config = dict(
    n_layer=11,
    d_model=64,
    n_head=2,
    norm='layernorm',
    grad_clip=0.5,
    schedule='wsd',
)
Each number is 128 + 24 x the weight over its row's rms, rounded and kept within 0 to 255. Layers, rows and columns count from 0. Numbers have three digits each. The size before them is the row's rms in percent of the matrix's.

# layer 8 attention query, 64x64, rms 0.208, rows 0-31, columns 0-63
118:104121115119105133131148141127112143141105132136108104172136161113125166109099119155166106116131158096135080090116062093176133150132122113153146152126151164098110153127134099150142127141161163
104:150126111162140103135149134143138149118177105153108096119117142093141197110124131088097135125166138134116098088147153131062124152129130132145114134131152091165111124138152158126104124142093110
121:137122099125135104111148085153135161131153136139134162176160127131140111138126146129110139143081094168154109129146105118082142148146131093149112105093110136112132191151088098157144104128117099
117:147114106151112127105149165097100106107120145093142162146145095173128125107148124124146169084084059088132097140111135124145139118131115155090130124132144131132177145168156131134140133133128112
124:158177159130135096149154139108143124122110096123143176110126155076130113131095163072137112106144117112141118160141158115128137156125140117126107138171125140072121132069140128159136131107116118
109:157120117180133103125125100115132129156130150130126134139079177133121133093125103113143133156139198144149140152116151115144126141144134163111115078098114115102137132084088120125138165108094161
106:104089130182048137114121126131150078121094127134155148140115154135167135147128155091144124116138156125134184100108144127101158093160148118129134084132123100146127109139129111114114134142126133
113:131133119124096113125171139105157102097130186118128111104094154091149111091123106095173100131129094140109150103112125153130123159151107123154122121143159109166159131120143126176155107086146141
125:111077112117145091131144154116138139115137154137130127099131121158103154135098185149112147143105136109174167143136080085114141125115092144121136138128100165119153158102172151119117105100163124
118:146163152132105094137146135156188134164118082139132137150135087114114175153084112125137108089125126128098131116129141126133086104153100170146141103104152117117117138150135170113095098109147124
128:137137141122163106140106123151124141161115066097148122131133125104089108111117125124126102129069156135136149130167118129123170162073154165149149123139115139149115115165101180132153109122117103
098:120148102132141127139143142157149101116143127134143102127115136163162134159190119091082141103153169100141109139128133130063143110129127080118135108120130173141113118138092130156121129098178119
120:103159126132165111121132111103122090145127144119178107124125083121118120129094105148152095139094164134132183116122136126130091100128185102136122117135126146171168078118147099137137151118139101
101:119125131163147144122140129113071165156116108132135130112126176138116101155113090103161126136120142145139126096166175089108104106150105111124099099075120160163133141088112138114126144099158131
111:141132125111122136099115076145104114115083148123124130099093157135143154173149137117144119133130124116107120100129148068156145184102134111120130163161098137115142156116133129119138130184173166
120:123101110100131129116169125130114113148126162089081125111140094156140151147119106136101095185129120105122159131128135103102116154112157105174157108136127132133100153155114170116163119174086133
111:121119131094120119128134150152160130100127105172140137132151070159130107137114118078121131101131163163152115162107109134111146151132131085130069121089077141136120157142141125170141138149136101
110:145129083144156129144169155131101148137110172108114136118129130140152145095148152059097111121129152113154118084122136145113117099103127138159137115114128136100076144132104187142104158146143115
097:147099127136122098145111134097142141128106133134104132088152114106119142142149150115058128199145095159105139154119166107111137106125114148099158135076167157117158137128122105135127149105156132
115:123095102196146155119138145145152130121123095161124138120134163130139121137142133136131155097098165096123120092158101163121119156126061120092109119156087113100142137087114133165142120120125131
107:098152136056152123086116121171118113115129112143121151120128113168121116115129135130138130080153157101136142104134148147157079153126142155131131111089083116115093146159125108125110143149154175
110:153094143146118127146118100101160121141096117110117153139151170173145118158099130105094150117112081116128113136141086148135140123159158136144155105120141164116087080145064145128101142133129133
117:128096130118112158129122159133130089160162134141128116137152136086115154106142152152131113110125107106176145142112129098141135125103152164108135187078114140109075093085140137154156098133129106
110:170164139149125151129104106127118095158118111084110150173109143160146149077124114155149158164154099116143063094127155119112126113096099148120155145129117136164144121151126115106132107116126125
109:147112117093127115118161128136115093128175135157093137098142087109130094104156123119157150123125147139159113104141159115163137139180161151120158123063112138151116099079124151137157109126121121
106:124089122109139116149144106130088112097135129127151099156108172108114124159127146126131133150124100149133106146131150112131116099118089174177106111109044150129161147157110150128145109117164131
112:094136103136112139124139145105128176120140140124135090127160138160105103111154099095128087116127162115123096136096102097122154094148148155154122137199140126138086124133126111142162116104180121
117:103120173142111090148153111131126122096166099127095111166117122147130123113144156118124131087130122117096112131134182113131135142114143143147074161168106124153102137104132147097179112113181129
125:138132120148126126107116123128110125162111174165166115130160134111066145113139135141113131139171095145166126107152102153108086126128119101133129142174095100128109094120102132133135096180096158
119:099099123155159097103141162130125162165123132147113149124137072106128120150111107147161193103102145171120154113107084121082154120131136142112111125132155092140124129120110121115169124160138132
119:136110158149134106133114119143145146142110147109111146109145120131158094154140140138092088103143114122167151123131144139115122118154135143083156097193093113083120192117112112103146108096103155
112:088137131147109127133124127114167142123108132148140125089142149163139155096084104140068132109118158113121089131159140143157124135088175121130169148135142145121164134069125115097130122157124090
# layer 8 attention key, 64x64, rms 0.217, rows 0-31, columns 0-63
117:081154106125125109128171163148144114122067116104086152154151146103112124129097155147164152174121118094109103121117127108127135116131121105132124129088135087110139153159108178149115129119129164
108:156133154111100135131089182100109127108153129134119089146134114159094159117091097079135138155135144122117138097143173149092121160145141120089116124133111125121135175088162127135126130174116117
124:168135111132152104135111106134184112098123143160137115166149133113118133111152150105130150133057109137146129092110118156150133088121116096178143141093129110135118174120150092089145109121126115
116:144107119153151173132167115132111136103112151099131139147108101124156143077113138131157109059084129168119151180081136152113104108137117163115150148126087131127123136138114130132100142155123125
125:104158119116132147089112139132121117161132101142175158141128122154113086134136158095125115153152100127111144123072113124118136152123088160174129145139148127123127136043106159143115142137124100
116:156124103148126105087114147138104107140149085127130135127173131135124099120167159072157121176150177174135134119107126129159115128079172142115123125126117129096139128144125142088137108091129141
113:142127124112097175093108118142120120104109105132138152120159160082125184155144114129129122179125153117163142140096110127099120125116155145089127096165117141143136090157148079133142100139154102
120:100167104100139148139099148141108177115144151120108145129119147126113168117141120102163108145103092157112136106090132137179124122156122150111119075144108161127162122111113159172137087120107102
120:117131114192103103120113061124116133113147139096133177124151111134144132124074127131099133107147129101145191098125142123131132116118111134133118142116140126131126178156173177135112113119154124
123:141120116106147112155129157149137110139133128091163102153162156120157083180084096134142117149125134107109101137123146121117076143145126181100141113116125098150094114105152125142119130158146075
126:160077129079131079160083112109130123142137129132163093162115128125139082121155138120133097149106165084136129114151135141116158135130109106094123159130150141160125136156097173136133138132092125
104:149154124126113128081138171140151095075120161127106077134147148114124142141115108127083135119139150133178152164131134132143158098112082084126134129166136154141108103108096114142142109129159117
117:077128103097130111116132120121122113154154157100176166084139119106160140145134160121164121113136140131118131128167105124118095111099083122109108120145168184137147113147149125126169100160102112
108:114110113152095180116114110153107143108139135138155112093139135125139132173073155084143149151114113150135112114151134121168108134145142120116119169118163129171088132131097125085162098090136125
108:098177146164113134086125102131092104171113142149096173123106145122094142151148132118108114135076141086084097144089143103114147139145143122121125174133104130140135155134134147159105112108125142
128:158118115125094100114162095128097102134172120082119163137118084110094151162147113134114126142083129100110101122173137189134140103152160101120150095126121149125124150107140135119140155127131157
110:123137194117125125140140138138171089095121142106160139129114110142091138139143106086111142130115156135180142119123137123172175130126055132153130119110131120127103133145143103080119144157126109
115:116124099132076124126132126118126110133165124109093110129129136155102120146101118084123170130107149157143141123103186157105121102119127109133157159165156155075106127108105178141099126161140151
099:178125163140144126099093109127153100113162104094103147094138153139137135129145135100104142122157110162080171131144092080130106121148145125110157108107135108178151125114134132128102101128172137
117:140135148138157173096145128124139106112128106170098102143139107142126106112072134147146145150144148102183128071087110129138109157129111134121093157128108150104162131154110157129143140090097110
109:084159128114103113107151134133145125160116148148123110101140173131130105131161100154110134131069147140165094135147175126133115156093139146114115137127108108120068115155179113131085140122121150
107:149058136115123119146158129117121151130130076129119139145151186119115105124112146143140137124097105092157132108120072149123103121142174113163146125131158126125128103141099114142087148138173104
125:108135100147084111163109134088167144127140116098133106128137109144110134092156146166117120124168137110167131133109073112106177136128131145128121133088098090144106118107148186158149123135135145
109:166101089128161157147099156152133105130088148114141113166138094122124140069093133116139163125123137141110109134169164079106144122143177140143156151154101126124125117132116119129133121090120167
111:087134107133109135156137126094125123150142125078119120115129116137128106112155138104127138109104113203189102114120097155155131165154152107098129118132099125157108112111163173102118101136135154
109:106093152175150076161118113163092089090133119179163123132140175136155150120115072123108125148136102114116118154088118111147116112126134101127134148126112143133110124134140169108156105119131140
110:116122124106097087137135131111124145075072126146077154142133142142142153147134149131149099130105122151133118142123138142106157119136105128131110122145183120149134079124061169105172139135146118
111:054108170136142087147132129137111103119111156136122124183139135167117159106111124128102101141138119132106127121125129183114178158138120147108136160133112135123089098101123098142172125124135108
126:141146133138096119113117136108135152162118176180144093122127116142100156143145089111175149125136074086142129126151089126077100118098169131128111127109122138081143138128118147115152147137148154
122:114128128133129106132140109109145137161084119086101116140080091100140149152104155105136184121133143151156124089087131141119112129124140165110126149130150135149119174151106083117179153140127096
127:162121140127131133079147062154155158145115145159104134123146095137159105140147123165112101147130116123129107082095117160101133133111131134135163109159117117097121100095155139117134128086177107
117:098087157147110174135122153102148120141126145117090166124166123113098085099111136132083087130140176129117089125161130147113088131122112108160141144118142128121184123131134137137160111155151113
# layer 8 attention value, 64x64, rms 0.331, rows 0-17, columns 0-63
122:097085135098127104103097107126103129113084130152125098114171140131149158133115155119168119098127152136147127126116107144174096110129143093132161161160132102160123135111148143163118182144096158
127:104141132138130127106126151124122088152141112172158147147154103108128122139101104142179106068118149147107124129119133134098176122151172091164165091095128122149105161136102149129122127092111115
123:125122101157183121100122101106137141140093173124119134118118113131120133144107125129130131186137130147152084176122137145122146142151146096125113104112140076144152090151154138158086153137115076
127:123135071113141130129127117111108108179105091154103144115202143163119132150127112115093122127132100137126161155169136141125123128107095156119149115127101094153140155138106131137168148083103128
128:143155128058130119163125120142137140087132145165136163082112107106095165143099147123125142124148151141121103120121120123145133138072169143120167155126112150106106123161119143140124144105160082
116:119115140113133144134152122146119105141156147097104104140120148112145164086166167143128120122147111102142158095122189100103074128124167088173107135124151115143090106133134135131146148090116102
124:112150131170094135166161100119117089137118089160139097122147101111153147090148132135150142153108121126118133096172137149181164086120130156117142136147143095120141116098109106142098088147118108
120:110098096131168127109155138123117111133158153130115099078070161108126149110119134108168133142127144077155137133149138137120148141144103172154171138080109120105124113099121095129160122128166130
113:111148119168173108121138131121180168119127090117122120128149108086128138111137101087133124125091125100098157157154142088163120164119149105124118120182099110131107118120122155108148164139156103
113:147149147112095155172125160128107137133114153124113110105112126159127119108125166143146154151060134094109155149079127096132133159116141115134139091149143091131134146127142135073169141116149090
121:137108111097103133123149123093143134140175124177095166138111134134145116147123133110183117136161153132081142140128132126133133090140094077100117179147072103112135136131144120115127136119170107
127:121134177110137132127105105072128133130160168128111124176181099092136134116083133096138175157145127105134127156125105144149116132080111145104160089131131110123106115143120142124128113131128174
127:131146153138128170143115118100122134119092127057125133105111170177115125160122117158170105151142131134128153094156127151126152104115117136160147121136054115122078150145116126126114104129126122
121:136171128136124092106070142145098151134154115129108149123114104105124131115090122163128138147100156167136176165141099165128105138174126100148153171126124103085123092131117142101154133138116124
117:166136106145149128148114125113131117133152149131121149131132149115062135137124090155146085099149114100160110093092147128145126144105129137113153155160173098190127121121100109091135089127116156
131:097116119137116117125105106155148137150145167122127088129123129144096150150121139106137167088155157116080135114099130108170157139124141159172113089155104093131189111149107120097093131142117125
125:148125121138096122119174104110128147106132143119141140133119144126134137145114197148111124125135145136138110149154136084146114183168133110099132112150119095076101144130078103142154099109073125
125:120121153167126113153134174111173128135102147119127123078122094146126113162143144080128077147147112084118159117104160142126143120157147122120186147112137119119109108151139102117120143102083150
# layer 8 attention output (transposed), 64x64, rms 0.561, rows 0-17, columns 0-63
122:107143128102117133147115122131121156163114131112185139146101089138153087151130154127138132151124062152140124128132150172136141140148086140107131145118149106150131108085090133126137139144067086
122:102100130141130151133106195090143141150087145099087146103137101114113113115094107168133115102153146140135115158130153152084096123141101140100155155123139133147168098122113133184124129135142133
126:127110120110180113159125139145160144097138139091141132140087155125127080122107141151097121105133096100138107152137131102090157113121144073178120124102155118156130174128115159140147153155102118
125:180109157132139110149157114146132138128149126150130096129126094120144139107087091129129111095097132131178119156154133161100129135181107115087131111125135123118089120146149096139117141194101103
123:113142071123105138126163137099132133141131100143088130159167119102118116099171134158151111136100104153113081147146124128156143128145186081119155124156120144082150129106123142159102140123112115
121:139127172150114147144104181128119107086178115142126134128123106166132170115138143076142113128137115105104134157104094135127158113144085125151126137125138134100139097088089183126112097130143150
128:126107148131142125123125105119122147138158112123166155121093107127116175166126111157113099149175108099155157071141113087122119131122156143070152133172140151101112091143127118140154141114104099
123:151113131106151130114125118124141118159137097129144151134113143173099094099143106108104132130109132092133151105106164153072197146126126129140155110149147159106139132102164122124112061124152144
116:132122124142134107104150103165114079089131114133120164110125132180148138127088147182159069090116131146114164102165132148119128101145130138149123129118121168162131141092088130134121111142118109
117:144135136152109160139171116132105118128121112141111132083118119155132131151135148130057065154121149140103143138128127144175129081109124075137127134122132112118139142134136124169168076111151139
130:138177142108145102102133140142139108193162129146142173113134078135101084120150134179125136126114122098085122162165115111105108120138125133143142107093099124119089119115157117150126141114123153
130:140184122078120089101151113103118149128125123074116152103122159158150122136145131124125104161122104139114123161126125150117092156138131123081066135145147175149105127136125133158140124158139095
121:162118138126153119118161091128098156118159120139164128121178109102123092110123071116105171132135145126113160149143105122127108126125086100132123149115127166113201122115119117112156148095148117
121:125101103126141122155134142149099161152093112105143125110163118165154095124118159156116106117129134125122125164154134076139133139152143187136088087147124110105156118132069084126138108126141154
121:111104113067127153111112111113129119099142177104131125103119119151113168149159092120118158099126162174104112178141164139151162131098094124125145095172118153122124133130125099115109150154122132
131:124119093118077114128140139114126103138156123102140152091159149124097117206152095116114082151126155098124127130154166149086130124131135141147154158081149114124131121144107167114144142136109112
128:108110111142154131115096159127150101136182132131126130131173123116139106105113161087082109154149107186130143147152098127151114110116124156156105118132117132120131132125177109125133094156112063
130:145115107092113167157152147134144103102122147094170149150094126125145155147130100128114173136051110119117150117131124131122099084136126125147146114115118146139179103137134101161105111137168109